config = dict(
    d_model=256,
    d_mlp=1024,
    norm_eps=1e-05,
    init='uniform',
    init_std_qkv=0.0689,
    decay_shape='linear',
    seq_len=512,
)
Each number is 128 + 24 x the weight over its row's rms, rounded and kept within 0 to 255. Layers, rows and columns count from 0. Numbers have three digits each. The size before them is the row's rms in percent of the matrix's.

# layer 12 MLP down (transposed), 1024x256, rms 0.144, rows 1005-1023, columns 192-255
098:142145128117134117120118145116110101139178121098170125117088116194130117168096153145110140097148119140108155095134147141141175144109134114127148147052133124155143111155123142140156155107148132
099:108128136136126078111154126110123167122096144126152116156131159151173115170132112133135125114108177149114120175112115163121173133130068149153108114103098148158100123177122130112099128122108154
110:106170180140115059105137152086074123132113098149139168144118140159109123099104114069164100139169170157113128108125118143116110120145122072121128155131160115134113108146150141074161105160144133
105:117153139099097112146105145095111147118115118096131163114128101129089126151163183115200123122141166123128144144149103123094140095103146118159163177108140121116124112135107137131104123174145120
101:115123112149131096128092110110151119084135150181136141116116125145128146117129114143097106091150120114120113167147134135138127135120153121171132098102146118186128097085120111145136148146125134
105:112161159150127169146123103119124142151122116118145121156140110126133121124107111144160099131104147120198092135189120179150097114142136149091145090158142123106139101140127128162137137105111150
108:129132124148132149146084102144124126145135083132119161145162155154102122127145139081137163105187132146143088088103123152137106102110130136068096109107116143144113126173106103131139167129127144
097:130118132119103149148138096147066132126140148142133133116088138163124091100138122140123130146131133101143153117150155122106118159144138110122112113144150130153126151146119134134103110125122140
109:170084115125115157116152144163150123108131140174107172092145104148124107145114117148085155116124162110108135155131131125129156095114109170121120121136146127105094094098118132122095096130130123
107:045170148168102145116155107067147182093124128180131171077138135149106119166119150091116127118174134119134128123148108136126157132090118147114132135125145079121115126153097067110159144125133131
105:148094131128142118126129095160109139122153128131102135167101154113141149128167138109097163145146101134099140162164175133147123117109150138099118133127135127127180140136162122107125117082107103
091:118128134138119121155113154137112129159105161136118157087122171156176146133134112172155113113106131123120093106143130172097083127083123109119110119110141111149098129081163116138119119152171124
096:100139102147106166158133106130121134098141122121148108125113099123138125083130108156173143170122129147115128108124124173162171142116125148119119108140125075126096148130146147153136135123155102
100:131134149154111116132095145078173139139105148116143099090128131140128151141151152133157119100123119090136147145119140079176103113113132118136104128089129151136136096087131165135189104114116158
095:136138136131117158101146088108150109147157168132087151100108180122175119131111135141146155126165095119166092103084089135126105135160108119122126149088136097136122132121114107132130172067094134
106:134131098114099133127114141093063141100102128105127132169128104115118119111107172088162127125125136088154126152150142105139146103159094185116181096116110108121114105112114097105121108122134132
099:150125127147111122145126142135115096124141126133093151163109156142144096118116123145102105146134109124127178122152135113122142133109111121140082101138133139105104146114155146117151091112108138
096:126099143157173148109140120138191137112134128129087116126115100096146143101130149142164085161093107106113136159131130151128163098129153149185092144096133127121138133145135097109150119130088141
103:114170148124149113133137118168104137084127108122155129155080115130118169172156139144114104116143132102147087171109149070117179126071082126128113149140157158083153117111103116114110161147121154
# layer 12 MLP up, 1024x256, rms 0.146, rows 1006-1023, columns 192-255
097:114156143098149101141079147152117113130108140118158149112101137115124126090156127110122098122123142111120135095153143170108150105137099183115144121118084132183112093078126134171108130138135119
103:119135113124110150102102143158149161141099149182181125096127068120108164152082120129138171110144142118131123105056164138107132126123181154180110091116102102110135123111114111127134117123079143
096:150119120134102143195136129086124122165132094124089128150149108104146161164119088151135134175154148123124126149094127138146156134166098106129134149112100121122134130094067126143118135101140168
104:133115107123134152151158131157114153132147153130124132090130136118120117138152123107181155150130103118158163159108120129138127111095103156107133135142108123099131149103129138115127183140152154
100:116142139159131133124161138116109160148063130113136121103130165103112149144098159133145151109132080163166171138138166108119145155140153169157144128100150132093135139142151134104107114098143112
098:142143123122123093133141101152136184139132184147105131099094121101135105144167129118133127166147151128121154145160163141099119156136115136144122149149148124139124124080201151100110116104119126
097:158152129181095111118133138128141103102146135125112162154079163139196121139118187121137183144118114073157115126109089143134144148127164172157124126146155127118147083149127147139170109151156108
103:112098118107125091159128130168094112135107172129126158112118107114101118122109125118104156119087137124120160124179123128142163161127139094154119105140095134149147109152146109084123161156112139
099:142142139162117159100082156117108112142115166160109132111157147109133134163085138162150115208121147125160157112098159117151117154126114132146126133108074173130145133142127118106125139126100095
102:158119104152119115128162120088072122125151109145128126099151149120096101161103153114127149116133129154131155140098123125130108095135130119102078125117084139092127113169122175137154074140127157
097:109128132119127173102157124106123121158159128160095150152118109102087100083134112085131096156136109097166140134119082093143122155155089145110144123130118089160143161167123179134106189125127138
092:113096132097106134162160152135134116125121125173134142145125162148156157130092132127097164113141116151133103143139116154094138154150103106169149104150153171163163101112125119106088128137147181
101:120110119161120144136148088132119086156116095126142121137124144147135104143148128129133115151144135153147136136100093120135150071114127149105128110110133148133137129131073175137138128111129165
096:131145169126148135152142137137137127108104111138148116162104125116075109084139114157086117144140114134130143119132137051175069129118161158123136110122122174109117095083098119125114122160109158
103:098113090112092131145077107159106154140134099148174133130113129105135146122155133133112129182128138150135108131144114074114084143130122134134128154079159077113109111115139107162084164150120135
102:134138100080106085148103154133084151167117115161171129136099155112133080151176133169155122097146134140103131137103108145106174161144100146076137136130138110129111104107147114174105134153117139
096:114170102117129112132114153148102080078136105145166073147120093167147163152126104119114099145143140135131161169106136129113123102119114106119110098110126140132169142136188163117165190100137139
103:081141137114121120150172121157158124098121129117153074152122106178152161133097123096105069150179120124128110116134142096153121155093126115116176144139082128134058115086126152157118221126134100